{"n_layer": 16, "n_head": 2, "norm_place": "pre", "batch_tokens": [65536, 131072, 262144]}
Each number is 500 + 50 x the weight over its row's rms, rounded and kept within 0 to 999. Layers, rows and columns count from 0. Numbers have three digits each. The size before them is the row's rms in percent of the matrix's.

# layer 9 MLP down (transposed), 512x256, rms 0.0519, rows 340-446, columns 128-191
092:524466423499545467544520449484556558459353595462476476380459568490457562487543597555556581488439555622491510490484489443496568527548542485483378466527449565505523562587475437391499471501580608
106:502476487465577396413453476522497584482498366501397559519505534470563561502525462451507458429498555587538557501523551534551511434575548493545542601514528544387466592455434439529567522444418511
100:513433523419551464447486546423536525607487527495497527543509468476529504570454519496483506474470449459596551528374435508515597478405569465520468416408500528446468525536507502503473528542466472
092:486534519546542436460537414422532554470401558433519498429509543481587578444556559537535497526442535488532486569517452544425490500500484577500610485477586564449582541475491492531541543495468553
144:492471457550507513567503507477517488563565579388488494406468532581481492480432550499502436482527552480411471499465477561521548494506523556423570473456577535503538401530512429537480547399508542
116:477452468511461532456530512430459398498536402419547454531575601488468487489558514487404557479517418535552523531597545529563500498502474476494468460453443476450434531537563462455526572455497439
089:427594481493538439511458500609463542495453502510476513534439498476522500433509511525412485465579467523463482629515487436563456447454461500447528523574532550538458465559480498609459448538505604
103:448538466585476494528477526446434435537557433511531500475476509558544441458475454495432494572547492446527501528526525463554487522491458543473513472577500598473523478462377476477478590403505527
103:451494583506490492466526384578485546543420474464559494474459537470527540453460502496489572519534574552493562471527468377492569509494467535418464500436518466475527517470548618421384504422505491
093:510526611489475495466497495547539477512478530450562445448540512597458543429536569520593560515354507453428556497514571466525534450590423501594341559537483496552467497504561526531585443521434546
097:484517496512537425443511476521511475487526506485487432535609470447610557477552490508533486422417493509462467514423439488503465409465441578462591473495488490473427505488513486545449422577617515
090:567480570495451526502560467507520421474480532637463519546550420446453468508432547454606514496483554567566506528439565502419578508451547565469499498455440561527478462451507443482481436541541483
097:479495508510546508474506475596548486520531512437532671545481554465433567520490476505479521465566489487457535459557437536420540409399564563536479540581566525445502541586543523469454564526433545
097:534428496431406472466399477496446547489544519541381507512478482567543426573686520548438411472471495502579438478483486499484499546517463582575548517512504551509421481460562497560562510439541490
095:547475501485555516510584506525498409498503540468514567474478497493529491512462493530473392525547456555575487535496464521403525462557566557468509485462459429499564507572404455439520648465506497
102:545462450518485585563520512470564471483397493496524589459538446450535551453485420484428547488456480595495486480547656538551469518496413523467451445532511448445504470474462515510436605482519474
092:458452455620483524454513530465486461567466483499490496610406454491526448525544481544488485499539456481492419525550451486495505538454507522497462445548475443434381464417469516434541569509468574
099:519557567434504493484488494471566521475446503559507520522414568542520482489487547527573398571552506522411493578468426620453520479477522451434496543577506525544483491587426518477481479549459512
109:462495519469530486486495438427450504450457527545539440629568489537440409520552565568513508598559458561489456469459502447534496555500527555410543452560549516589504456483453494365555558486490590
093:507471564563575525454510584499506477538415572531528563482475592424489452476383527519591420488474412477452493502556474477539453527385413555586553475534552558501485503570482501548323453543488491
101:534412537492534395472376495460482534499507549496479489484490573545482415466523517519505470492547565491493527529504437614569490561462451548514485453422560546505576460462577546497523487490590538
103:477503574495479525476541428449502512516523550494453496424590506535476441539392516415453458411604492475491519466363506479484532544502502499501499519391474541472581430590586457550555472575487503
088:528563488507464524458571526580543470447563612493514612526454428461481448597497485478430517582505501480508553420529595526586551531472504473524474469555411609502434505542478492599486544481473525
101:493535507522460535484436490624531460542532424506504456578543476464541410521538525462550481516556488494529424403501415425539525425512447526474561610460468486501477524532451398507521515492454485
097:484412563542463576475538543507538473513549585475510543442496552517476461483479436504554511393540514571574517460500550504657376472556488462507492506465541459480450436453518359418544508408515531
099:539500466465399501479490426486497576534461497565532594466502540503557450519582435504556522522493557495560485559513459425540500458553549438500456500410467425509511480458437530497436503486546483
094:525437578550449518470494501568532516485493556539546597521502474578500498547469458567551457470421468483566514534542534430409454419548431533474500524513558486501457371553552482500545468471459471
100:443433519483492482531513502431513458485501571485465553505594585543513573477510415501569501414477496585458484472436409555502507480596562543585589512437476525499563481439564463557419475474470503
105:476568513526466556463508488385516460415427399504532539502532505495458497430412525543527436501498514473546484469545496481483536525532488511510590605441543451417511560506497502447528488561526544
091:458598504485482451580444449542542479536521596437510493527482452482447441552463497417416571537486531521603538450432471496572461526534555450527489459566497563522443463503564430492515528463527555
100:575562501546493627459501511495529436545437556451417575440464427508368416493469417464475520431514525582498497489538471501560511416449507455476557569527560548514440459491598518467558442433536558
095:537525579453535511578587434517489386568436510453458512510463479509532572482434414513521509464585515389487524601561461485699593504456468488388456495547514585639469573594467493464473468527475564
094:523569545542544443539528462468458577458475470496594550451554509512455516538503500470529472483500468498467412387544536439505520386587561462426529394480445506516513534619579500498421443469475486
136:557515431472577445489456480477447508428510447444562474486531493494500583455515495416506447462547566493538583469511532410538629596506483471409446457469510467546559515413435487534466404439624539
093:492463572498436372625486558606505490516508474440530558486509523471455486485447540655422458562554517470508505556443548526469510506520418568499441574448466433391505509581521483497576554442465461
114:461555473530492488542600500401420542425493519428530548536433423617474471519461489399514539498609538460509499552393484531538467572543502489525480469536577511346530470506564519508500523543489479
102:549512460506467495403431387490466543492470532430515425441498525484510511480553530508535545485561496450574528521519478459458504506523696499545523446497559501450467467544590447590563458463482551
106:513549477600450605493453490543520491520413444512476477430553490459523525503422419500550500495517545477518550483486500503482527542505456477508403601517610502403469510538554559448546499525364413
103:426530462390487500474503537525549487522463539449537493487534535537458500503529460569537436506508451543468528442588519507598549547587455503369437507465560532497555504481597521500517476417532481
101:565581522552465489394492545564479450559525579444492500429537490602461574377528533539539549450518478413483540490487531552444500507463560430514507454435523545486484539515482511493568583440406518
096:505469522402604551608506422516513499463433521502448515557509467516522542527447497570626494434430525591511470456546529527489573474477406550534478517550533567448548479526491453434490418491427549
099:500447627485531491554570483490489544508558483515524495545535544497497505542543505485534421551449598371551451499453433463482414461448472543393529542497545546480536515467550428560488521486466461
099:495486567484452509433330483484521490586535578415483458559485473537527462564488571584468477597440452543482496537582523483493490519513478482479482535559497456471457470514458432537474438498550563
101:483582508513481450437369437490475465433521521408540442507549477554460469511500519517550495469504497403436504503523460472485530519426434534490497464388502519501449481455549514507508408489423415
105:458528533471531509469464496456501533437491504434493494581532462503582497536552411538471485602500358530527399517535503445361612464540544527499402481494506528557448510545451528450489557447557462
092:572542463536509462423522468505517450483424475501545488418532559419459465469484465558618568616561564525463505479512493492568537475464420406457575507502476498408498533495525510465512403415620458
116:452430524403511502421513507505527481555566408545520569525613455605539499461434434514541483525475548434455545532532529390503406569519497460443513524526581448410533531548556544503434581561457491
095:564485467504560447568546462638490505545497534555458455513495458439490495408549578485377477494534530451427478638587394486508454405423607619525384456547540428566542514521454507481531500543501466
102:617435498457478504434470560370560455533514464634479503549508572553463444465584453505391383481464547534526557399529513494535490557563463443605555413454419452463515506476500488509518524599478472
093:495494465443361446537522548575462526386477477470552424538485502531477456573492505495491506559369470500516475507453432484511455549526450505556493462548457501613529453415491692445578521527431527
099:496475474507466492530517394449492442558503541459518559474497511485425636542525385538560431556556456487564461519446487457402486448539453571479512526592530549452530541491482552497516571426561506
093:487451512514583500532548519462505489478516468465571554458407393431573431541461433460549598496630559509529526438448403551523499494514405492497486504555478469446506471524557533488486507483495556
100:533409475523520440558486458453497523537524471545491473587549466467562490544408462471500489443509507525466505523495489503568446536542386466444547500568493539500572472432494391553433573429402485
091:521540531463491545551442470506490473570607532427431521434462495483514495417516470581500492499563574393458534504512491457581515442426569501359437521428582528509460530574497455481489518519594533
099:503454532486539513459518555584498510446515532450507600533474425479400535391529541506426464525395471475412487511512464502447453528516560617530484589501493443464492414591581452512546454504554576
097:533397473577547529534465472507516556505578575444380504359474451588468576468515487425480567443474478567456525512507439515595535454432525429523500450480522443532544497545481506577473507579548464
086:472484499472603514482483554444451490442473505534444525488414519562440521461489505428454546482473476653522488507504511528486440468480559537543515435618546528473466494509403478511476500515488487
091:496553625535549442526499446469516536538539467424478536466496567502520539560473485478415459527497457487523551466521515537582550445488526481577469538477530532576490526536497383459480507432595469
095:524571459585462485494538581456551536519521522487425449417534546544390492517460551400463532461389587440571566462473458427432476467464578543597452449522542503528467509468522503451532590534544491
097:496604481522442451511448464501452492503524475565532470431575456436521480452506485523412366609487485497502406473576511476513492446462483455534544457564434470438476465387394540518463435588576499
094:523502508412478489501536527550442412579554557471461461503375455470520477597478472403415489573497480471506510510458495529386475618500461471525530500430463539400475502527448592517448492490438534
098:492476537546476455481463612507552509560398419406455554490453480461556439610526547484498539513505485530508488474536403499573566536426444487385458456447511505512527530453493422514496419453514468
102:487495474463533447519496513528485513385503550428603517430476499547514470530387476446489436553485499496603541608573522530512431522485567552483598467487441489546520493520476528453498462549467523
095:449598476415407507577454529402386457507504513486557402570532476471417416575534523542548524520536431464511539540489571545508459582517449597464495435471445499582448472564487461494451444492358443
118:506445443532487491454404516496481487502524527478446524505549457588486542643461478458521492442420490443521531535487511483502499514518427493437462478495550500417530462550540467467452572521418475
107:550373448585477527544516564464566585528431536512536531497564465491515459498493478433527444506483435563431455499502553520423498464530483513550497473536627502568421455565507529554581522485513572
111:495440566523441478403603514494518571439552586531483420436549545499551476535581447500578543536569510441475545556442488633498478535435484472379506427457457527593476478424438551463491489494494463
093:434525511478410588473520382523390480495477483488506520534518412456580474568446490497463557531568531474636508491413443450522514518499471451574548447465493570510474544578598473459594592488503500
100:528519446580559447653595473444396489491497548477545506550433537434417532532520501413516479538549459442616449464510524554510552516459601474492535471409607581524458551557396547550619542561519535
095:508491433523517581500499534412403477493494486540498513547523496476524489602454489457445539489578554495460624430597438443403457497589534423562462551502578545514473496456414426393484614484576510
097:533510423493514525552457521513462467452452601484484433491513481462455456503495510495461454519575503482557489470565445508452483481499407507583618393417492484487469535509588528505490467491524461
098:435439580351511511369502505486479509508504520556559566471529487501500519540506473591544416488427545467548448418435608541561551572572526464544549546409557567476472540545497418589553467490418545
108:511568414504463506564462525524451495456489447506555465500475473412453498549440538535526508470472527551600572517457489455408456573476599433477450550557533516448399511480611509518522530514489524
105:491516525431631564474468478470438452407500471508412576598549473446475580497513473514488576567502392478589509528521526604582487560553340407486465486470483522469548560515539455461529457525514428
103:449469423439656432431579526456495537499477410514472501479475505459483552497556483479446477435434519433525464512622471492534476432470475525443510498499475461449400513541494488461493592389466437
100:491428491408401457454436392620478489481527430455511474545472515539509532596512460586487483551471585522488467532505514356520545491454552475437577564426488483433588495433541475502535486535502487
103:547428523572497386528585549442562454484532465457451483546478478482490500446543514527530534468563513478555449587520394518513415503533386559446494612470472486494504495540583465408556504439445519
096:441542449536521497477495609467467403481397509481507422508433453549446495467426482551547529551506539532479435541444515509554396469497534513482563442517523443476512426448454497581599505548544508
096:522544490514475515539495529503516629556479499574471494641507456438461545563482444531481517534438474555455527514503527541513504541487503475476466479542534493527524577456496397393446543582513458
104:561430535504544481579520535478448504555495455477440544500398487549444474528396571477424487440609523557541492530489497498582456511521505488486414476582532462472573481514482503498472436498471550
110:450473491469450507487502500508492555561559485480522439536523556568419551485560571515497567450436471453506538467517507572580526559453467484398504468497499473564480446599546568468598529597588462
094:550504466569512474434578419488445417458436504537540507616488492498489486451472533531512508569497509520482503542564445482485522477512400513572527484480453552463501538477487627493509561553581499
093:506470516538408451514605479446475449483502559489578476516557496451531499560483458457499545521551522423527510522540534572458551519540488509570464438502456486453448534424562530566445629537518540
093:548520465360435563551488525527528543480425580394501509479465573551491531611472449560484416455526529517440465443451486511577437538422493471461545506541427528508571488522520428429451448426484603
094:502410533528504419443500431528507462470454473568488458438494567555445412491531492381581533500485462591464462389555580485461463475448501501621485510460414503367557527618533534501508568543445418
097:438437595519441468454461543514549543455601564448522588499383433473495451412458458474525517528593479607523420486539468522599517514431511447418608492484486548423479493505499558541468522516485510
096:489521446525489509440511472483501528577605498536549527468484483510453444492473414504571528496403467471530559416536546543520419445498446598575462418457436470436539503540533518527540473527488621
093:469440582545522512517446443490481473489546570475484521480519485492468523552517458491440519508581498509593535551482509532588437474473436480561585458535520480600452512547527519513537485513597413
116:500488458499427578527434502525377428548549580508465487577419449479529531542557626619471508539612370453498544534501489440544443657399515507555474480520526505461430574462551491479488509524473522
103:422512516446440529392468557454507520525538573403520522464458615510523530511413511492459458535498449522427426503496415480602465551479472471441540477537538504480546437520545593621490477463430498
102:523509512482537531493434523506527514510475532461471418462428495579429561537423570552473518514529423506459619505449518635587557485562539523510530429562416469572441487536438466515471474465549530
104:488429523430464517496551491498515618544467472614558435500476505558417518503505505508557509459472513576489496521532445386492500506522511510500459586434578445477484548554587521428486442502599527
097:529527477507446527371488520446545527545485542553414508534482471571424412494563483497447412447475460547547500418596504442457532499495479563590545471551470466575504411543496524407539476500501543
094:496460538563500512493552485513540487514555476512582553478486537476482496465539475422483571594451517518540525371509596542483524490547456587445509442501510545504510516487537483529566468550419504
100:447561419444519486594390539533546474530619511520540537525540501485544590495503485502531439464568496535498516542504418560526589489494413551509475478491464417586561574571550564465387428482475601
099:450496491501534511558469515437460502440430508471485635556442584504541488452579515465409464509606461562460479555539435535474586536504593521459477508474560466453467508539476488487503574545431474
095:445526499507455497506447506577536472571494475515452526600487521450492479516534567401410467448486429480504422517517494551440499560591414519459509539395435509417498496553507539524562510522418470
107:486484489479500425472572386467502554533529528482486532421440570555527416489483408542480522520488504543515446532453403441588445434523445513535535450421537594610474450487476559505550613523425482
114:486495469526594451396543443486528480509502468557524478581473449461492447487513509474552478545556449504491491442591501436434426533427492507513469479481502521446561379481574569552485448484543492
098:504488463524491494469542548476554506460518506586492536497473462471444470448490534520531491535502475547545462562503492539505523518546465564423439531539461461538489498532382447435511572446402460
109:460589483527532510510496468551399538489549522529490485510528479498580518470489412444470595450514461563587614513510593528475408536472530453458546458401531534400533536475405425472446583505592454
100:477508568509438480532538439474485406479491426496512513564561491496430352518438478527403509516479449460508421356490514507532511494432435494448495497452536426506553412577591576514470413547570565
098:544513596531466512588533397600418487505535504467447406361532489486536415652551469445406520546507501520481530456453554492486532521538491486441525509497473559484447517524462519525509541445438517
096:452432497454480586472536480496584547544474481483591537544485542509604453598305413465501573454422409522503571575486527501500527432485496508465570533469460591486579491511580450466521486416546516
106:472578514476492508493482561593516438517482510482554436627492470365419434507465584429583504469448506526525457513628502435531547522477458510436465425451471479506511537490497528411468449515541417
109:559510629453590534439419537443469434497475443401531453477476487468420545490556540501507502562541461465531452605495567473530520564476397467635491630564464511588630558517399439483507432498450531
107:553513524466551541522626550464515604440510488529551495497446489521586480497564526462561507436459592455547500525457476438434507515487547553474432529430563563417485517479463468472466530514470596
# layer 9 MLP up, 512x256, rms 0.0722, rows 341-447, columns 128-191
111:616477455483492529542567432544457518510531521571468472527540465540475451519502424428502610467471427540401382432490496494551534348492474537467549530487484519503561571547478516526524495562504527
098:554670478503493460478478496516535487549536531545526476556464582530435481522502509543538494440464492601472570385588476547505371476452543539439502463490590536593514518476563582485494451514561475
101:490437537455534506549445486492454532597535596456500531486461437466465550556461548465459396599432481551504411580516588441464588558500458483461508502479430516649491448451513537498473485466506499
113:522450469519519483560504564565562525449532523429395503449494498485428490380533572490515468556400559507421460483500496472600581474513532548484522525502498550510507531532494384501549523454505576
114:616436456508490526530535515459519570448522506485564458562542538474493467522473413439473567443417448551357467405546508561561456502509525514540551556484464523456497712572506549564458486545560476
101:492527407454514485470572503492528550425483497477496465531536395513490513478528420498539439567452503512588582461523421479514538509501519510510435527331567559531463477518540494472441513471559487
108:532534450537490467490503479500433527501461545591499444489547500480581553462504510449505462538504527488433436499480459522498502600420473536487449394534483561541575580514457463411510536467535607
108:474412449460524511414423462509485484513475498585501515526646510452542517502576501550428421430513434539447644441509486587499437445468446597446480611505512466529541521460427495451561433562486496
090:511558430473497516473504570522503481516541415491516526525550529509457436548504446483415500535569471446519505525470486550414510500479566500498573525430472500526456559517451535502462483472550501
094:549585445503577491481473495509522497451566495599387525519420509530445510425443518452490549500475466439525579395455555506517489458453499460474499605490447571580474564514470503445511583461480390
095:484542543537554534507473551560475522422420549465513519470471454503536406462524450529409494505461442411485475420469517590588498479452557518515435445467563378550468504500476500539502557432592430
099:495487544506446545507505481430457442500503506625506404475468476442528525464507570506565417555504441567477515436376491480467385474556574531529573525504407537474613429599521486476462422516520523
094:423524534523453527536549487483543455510525386602509510580459496484548505513414411418581522547431543570596512455546453510483505566524482507482504502472471456527589471535485499437503509592490513
097:405506430520479457494572536573498509504504530488481529540580493494505410521543569442478485488577556450433516488482523493520492460516514524519586566514520578523521490521558531569463471544533485
102:577477507472460516413555503482609539510486591467476445525563449572475503476525513571455458451530409501470456491452427554509394460491403579486495573539608461498500574591571470464488488517473429
093:465417521494380481434506459517536527476523515556417440426617524529512513482460541488499499478408550549507503501478510574472562489461565466463502524358485472513499583515523570509519457476513423
101:548468477467549561530483553528477500461569526558488476458556475536525510481442423487559469486521488530540553517482573424501563416429485514453560433448442439429586532575459442443391507539587463
105:572460510567577528511424499596403538405497496479509566466454445494440573392437605492507510528497593393448528471539406497459519509500534475612434468591551500443503510465521515498489571512403474
095:538518422518550437554552426460439494446461434483493512451551502521499496540620535424406494551498508441568451482487433478535512468579480490567537488425440472406486526528556514604598504478497477
104:484473440561477529470487390456487529499437492544530548517433466490535497442514536436470463437535524469561519501433433504423458573512410529386400536437616504599419553548487513447483494472441454
100:563535488538562435424525539485521476496466452458612503455576341560515524482462388452547576496448485450457512576492467573609588498507392490469534654529554547487541478521524511395424499496487509
092:504516484579556436462461531558514463515481438494448390508519566560398395512484501555492559502499416488513501439520397535456561459474508509492579499486496456566600575506471536582569476490506543
098:414595438532573489512414482553567522460519529480535462547460484519470640431529527509395511459401574471468486566516466442564442584499437550387483469507448537467507581544423525530504454591528478
101:522537467513480474376582476490460455503525479495434474597461491478505538484614458453469399542407540488512564539499491525468467517461520457382559514473555436545511492461452585447494419513448452
098:560514486507422481496528512525445555449538453471517555474474486403531468499589479504532515459507471475414525460499544540581472521516491515523391548508484628521478560509504544503567344491526576
100:595502468496523491565428510569604517417599469465478486433582484473463456407518568595543524498450534464459471463525558462507535476528518526497479517421613478548560577503586590517481451496517483
099:475567515599471473578466521477483532430564517487492452554514399483598530461533492481515512504406488479542473561494487443480462514480489454528565536488536460476505450482457528450509532509479465
089:501454530378528506481559476575471525584474546465499484574502519453528442562470475418521515540551521401483507551395463518481450434528485532446468474503464509630513439510540528465444545528536546
095:493487535526516600369507462578512506464581381471431467459498550460569557484489419561525489567504425619412432491523486449480519517471429516479559485452560478527542417526611542474510439519471555
098:428474475537580429462510453567448611526520491522544381516495568442474529582536558474444528492467524599457478433498454439562630451501562505465491465481470574548513526486461521524544476500524388
092:454502500536504481494492449472451519463522493409582479509476480493576449574476545518528514597466478612528524482536529559421362531489543480521543506570485451432534520565585558516521530510424578
096:570544521594567501602453541589531405467477631486487543547498546396463441516571466456503522479562519486502499465505463573436513530541446574513519556433426475574516463545477515515540413418545487
144:540525484541535408419502527468432502545442499461469502539500435492513509437583439469484528515561566474472566531457494461433535539510434485459486558399577554534549512504528481548382419468518487
098:483524513541502516528459445493522462502549500495545474563479536573565396485485476516479485522407486505467497582581560463453514571486504496522498468534522543481492419410545461411438448573521472
111:495583479480492495550540418478449495385447581506518543555497542535562507536443547534512589505497440514474446533542484524446563495562496530482474545477565514442585473600515539606535600522427544
100:509521495450501468521537495615484555532536489513587499547509564555516435475425522484562503367529624482512568460524432498497476498438467515476386553470508438523558533492530531615499480467495493
105:570428482422492482516493387513482608394561537553532428479519593478516440448507514440448482442574421604537603492483515471527503528447542523450548448580487573585478525483357576473564553459477530
100:588481485522469467596539510519515464374450535573480448464489544512504482522524492454449536457536563464572505559539491521542514483507521498586602485426558583491436487467454488571465603529525529
101:406520470536415502596521442511484465480484551479490462508489511532411470448540480457480457503561580535504443533520455451526511446522523441443541482584519451504512551426524526449527488567474539
100:515467447510539403606514499457481571474506495422526514403480495420501515497463520492556561470627452491494520484585537463477427466474499469478548491504545484527492625519511463520524449542586503
102:520422469556482472581505554557550435446522459537427521551463531470472469539481440445499557455453528549492600417504507500507477562528446585501501462512549507535470500454496456506484534561476508
097:412498437495532455420548435530528524524512492498495452544478491487479510451503495452564502482498555603507504478503473513568449440502554579551525512472464489575589586542458536466551521521386485
092:556519488531480484533514534572589538447562482476525506526483551595511592490499535459579563428490461501468472564477467507526476520530488520545532560526490497523539455518384568399397522520544597
104:523599444498655504422499379565530480545514473552525581510500494464490516442522491463570545489463500520498493480481482411443496501534520595436454531526527476494488433521482494584449377492401552
092:559423524529465556530565541531445464456600526480508475439608446485427458615552461559530466429521547579462527554458533458566405510508492475483507427429544509533456468421495390468376523550435449
110:446565520529530411516504464481556477416454550494408482590468472578487542468476459540478503502543490531549552486480523419496580518373455546346473548432559537481389424472492457531569572562420546
095:570463516491473535520536481458444545539605515506474570452516548562487457513529515459514475529476520512520467438542546526429551543491474468487547498431392490516505412485493534465480480557504544
100:483467606440527442558567477577472555455441516471470538573376466467495506547490481455479580524518451519442417464449500532533527438537481502463574535497509510590496509604371513494535453534517476
096:436478445522526441524493482492533553409479509496490434538523496489528494490447461506573455445580389462517556536507522541648527523485496438529479506520598575530491528572530487504525491575544508
106:396504459568437464557489478455510541532517514590425471598424519541517503478544539475414492494437524490552577569551503581482472486511352500508485503478521492470504505492473494469458482533467522
094:497431500483517454536478494524477570548526434472492516524580522593440530419574522517444430476423512413522468538557512407526470431460558479446498483452459504567533636512533563434363526448456462
103:455477501566440455522510543530494418413435580543549528540429521535476521539554506446464596512527515562467404523455534557529543457502502493477526484480422550552502490527560647559504434588492483
089:425529438571426432353565538490579463471395481506518546529557481497510506540503416493566509488450479484573502504511512497469421542534485557455550501488516593505494544461560509528568447478439448
101:504408553362499495538435470489537557491514500580410425440576431518497512538487517442484544421573475487525461475504473400538481483474582457457506490478531466557497597424515544515461471533536447
101:454490476626513550553486463557483499491514427509496447372476423457517471446517557576476489478407425434516462577415541542578483424402471504571474564470530525507546529410451517493514547573559549
096:465578428456425399509492518515531534543545460441577450539478471502498449548393483505495457572430552458427546506489425518471569552590450520527572517398455463575468539549510533511522492550563583
098:530542512521456425512493484500436491463493506496626401529536504495586461508491447409505500415497501519535611470458561557532497610586449521609395561419542507573449539554443587514518463548381442
088:575408525356482526564421435577504500443512453486546533537560487495631459521510505467514491481434414498489501502516574505522520529474488574538507604518529508453512491550507535511485423426516523
095:528467527512539457585552451542634523467532512507469533468491524527622474469568450479420520491563469454504380540497494555449510588498522594490540466522483466482544440465498458472541547487500448
098:545465509579591554596530593433507489459403503425449471513455539570473527554569565467522578561540435538462449489439419483550420566533489481429507502538373421527513451572490527551544481465462475
099:501483509462461477548462412527512485492562551556476498492451488532468493462477537486466550528404546564462519459398442551507421471535625420434491622474441537575459540471552448416460548451484523
099:532458508507513611458535502525550514464484471547435543391536479490507479489546532476508457461569528505500463447443506441514517536503488499518383528396475465580430459531505500580433487381533406
100:472383515613545470459546415541549589453453570542548525474465469543506456495460476496429507538635588479470461432410462409566563458565573419507493553505490544458469478419565519473513517551576488
114:427564564428454455498554424537480466488484498568454486613462433553511617615477546470440491527450513502509562516511490428509536481402526609437463573462507514437500489514587504468454502541383525
104:503463559482500530508486472560441569438455420515461536593483457478535517524520445494475519515516476471523495521551525384405575556394473523515509483459528489499462483437481522467545504427637487
107:511513454534518505459474492497474539470496446527390519495534487583566469497612489492490485540566534512478485540462448456531581541474484511428564497521535415461510504550526563478392450616609472
088:538564469476551455471502461526458513544489509493492546521487519570469554509473431560556449467530526499502498572544501551554487528454536473538490494527484554526509583493419568480435549453484470
102:554452562377564445456521426422549502485509524495560491492496513413492572444562467474499521459516618540519534456504578542630476517453464431489561680534518518517524577465467494564538505417505527
101:462491471472459450575489475522445485481492491363491572618457419552408494485514586375571483439469505469446478418524471562549477489458486529433539453535430514388560454471625468472477471406501372
099:464426588472544407493539479403493569470421472518539513554515415618481514479482537463487577452480476561478517489488567473512558434583525590543505461503403459458431428458464513483596471539355513
096:540459503494495509508594491442459480544508422427555549564540369508566639544462535487491494499472475554535511509540464517615578537521466464482414482478438419430435560499420450640484499500465492
104:490493384537499424592505459516415521431643553502576414384590548522396477423482508515503451503471419537482535436512468437547468493523505451555516521504445501499569563474442563492539444505533564
099:518397428618513497523538417457581464494576638545451502482485464520504516532405568416570450383540524532566469448437449511485428556564466543424507492550508552523495437437446562480549506464448405
097:407452511614477519538601432493443488567463521516370444558567346587565494537481479568601524516478504543516474543488511508428572589520521429428494463515503549437496495576477560559538499528453487
103:552514521583558524532438401518454477479541560513420516527537370440575585489498506526524450562561504474493521452585513449539483498508544582437556545534476471511536494536503512518471543612472499
104:565632512465439547570498451517465504473560442561463406481470451502471488524448553465383514435488595500411445543474436546442493528478511539553482553512470515514479456512460596476413598498554569
097:475508552455413480480468478521495460506483488489420535457581456506523530510476486537465462515537428531435537492454489536432507544462509471465523517481518501579574508569575524453544557578558535
095:539402460470624531524421436543508572507515470507535544596480540578458478539549528497420458481580562480506552484467586570475554518527518523492548442416555457541534499502495474464573501444497458
105:521500479545633429570543548492544547490460487477488476514482412457478478476459494503582472537514436427497566652479444478466396548441458451511471586512474491547408568574482420440524457523454400
109:483434462600563426569567422451493488479554534600543491508458508432537475544533490551574499466539560616421431501452532521500557541528493481498441567573506493457504426517470558493556556459490606
096:447586536476595556431487568548599517435441493390497376431517459582520529421503532449428472521409559447440536470444541609597495509445491530547470539508578456492522563531505484502392496505385544
093:480461492490550478481434479529531521539493441596502532521608484468530428430411521555420504471413550504524394482523460617521475549544433513479534517524460630511453443590419457430461524503477506
099:505502531509475411507590553456543553471565407513431407495549368573590531491427462493519575498496484417549549514545529531505541523610436486584529530544428512561488524503510480578572579608506414
094:482465532559484464559432576444459538538432565430523447422512513524538501564571483566541426491564488470498499514570446563377383535540494509440531512502479485541517465456463531610452440506478591
094:490553533520561480631532656476501490507523432637494553504524473464530548513414488494446452427459564514492534497461576522487487525462474545535475548572465511595485578421501504525593410493505519
090:490397505448546566564540427489495466382508511561515563504446539568462601482491557541564486515504476454470413489571586468475531413529596506480485457544539578507442542425496446479446454525459522
087:520512473412506506510507421550519551575526545557510438422476495487461525476529565558493523483492580527484492554492548495509491511547540527467477573472512618514544526410438534479501470502428579
105:497439592422487509525425483508416524501419526525475482518546503520515443561529515582524553461567475519527587562411360492505448618519487484509533551478558492467558477480506450515489467577470413
119:413558438403482511405449635407541401546428491542487508520524485610532503479544559447541513436586489571447557416504458508603540496517509577484465559495518582485499495474547444499489441417492515
102:502549512491528463493521461559552447500518498471557425500578466476536583487592470541423568466545454484525586462490499567450555485474551419514549530451435484447500494512476504487465570425470519
103:446447505510520568518527523512517513530481466505453445403503501686473487424497528442514422536572565504512448456560483467504559407454498508422418486503579452453430494442446577508497501499433460
096:447511441516564411562416489442361512457518517524428471520594476490502440503465577510473495493497429538450483547511500470543539500444524538347485576355478500422473492455465502477463531500609503
096:558503477463517552466396477617483568502510481518475456481598563453387531487448564438423461464482517546478518563440485548454426507480581415492439511464494423503554482456524554419531492521502563
095:482446582502498538520490524598451577577523536489482486452574538465473448483491483471541549409485525471568460537547498450440497490401453478440448566412497430425542490540534548458534587444411502
101:514508517514446504500544472453499567373431492462477474506483500474487554503511457524548500498439618462485616537449456474547502513533442547493480553495499465522488474494478438461511527550586596
097:452440547498497575601472566510573524475477468613503569511557503418458546461450536441448471460548525455452520479539461483533447529524550520542591582388499594477548550539514520538496409561460424
104:479535481546511537507481531511548459500527532476491557500457470443476520524422449481496502455533461547522502445537461494561471544484481614511455534577527469562539548500495488501532431518494613
107:432494506454527569555619527447555476499397522519497511514504386465524435495519413521530479538445429595442450482512503563476493549476542512493551642552567437481512448523484581508530578538540486
101:533496488418515515475483536478499447425514532452446487498464462533578499540463481478485589492460548537504455533481475503517442425584530525535482542470501606465548561494560399497574454565515454
110:477477534490500536488520508453466461512525524564503522468486505467567402582499537524464460591496548558489522544480444470499467527580526431502515535497524539484495562487484430499421530555500559
097:511434525477443533505548516568562409428512517503448444544445443449523488512596503539522533418509432559487463610512562505425503463518524518449413541366445502493392435456482452478523637495496536
105:540565556500476577556557406488480573471466518512521516590473466556467486507421447438423394496547534420499509423501533459552575507488411511607429489575495513576474563441525581553411479519477545
099:495543468458470404516549495610461397502481446483442541451549450498556449525525544466510456537462586472547474474483501423494512450572517520490457498452444407547463525503425463618524598516521418
106:471472519482525511518469528445500432486507527463470480456461537562552502510551536496513553540493475502437473460398472514512535484427504506458435517507492515541578467564488499498518431438440499
100:622449420422537526429477427517410509568443513494515530441490526586519518538485524516582438493611524502492529516520480455449563491458525485437477424526509549499507490466498488436459615513509544
106:502448458526547523613454587544522376549423393469574518455482542546489472496589471502487463442513497482481511559520467490488538438515510442482460490544522451561426579536506490434451444524649541
099:494493463493525403532402433445497579487477531519474547517425544527516481512504550448545510455533500454489564456421446533416472470528497526509500457444534656477456388512490472514561491495441516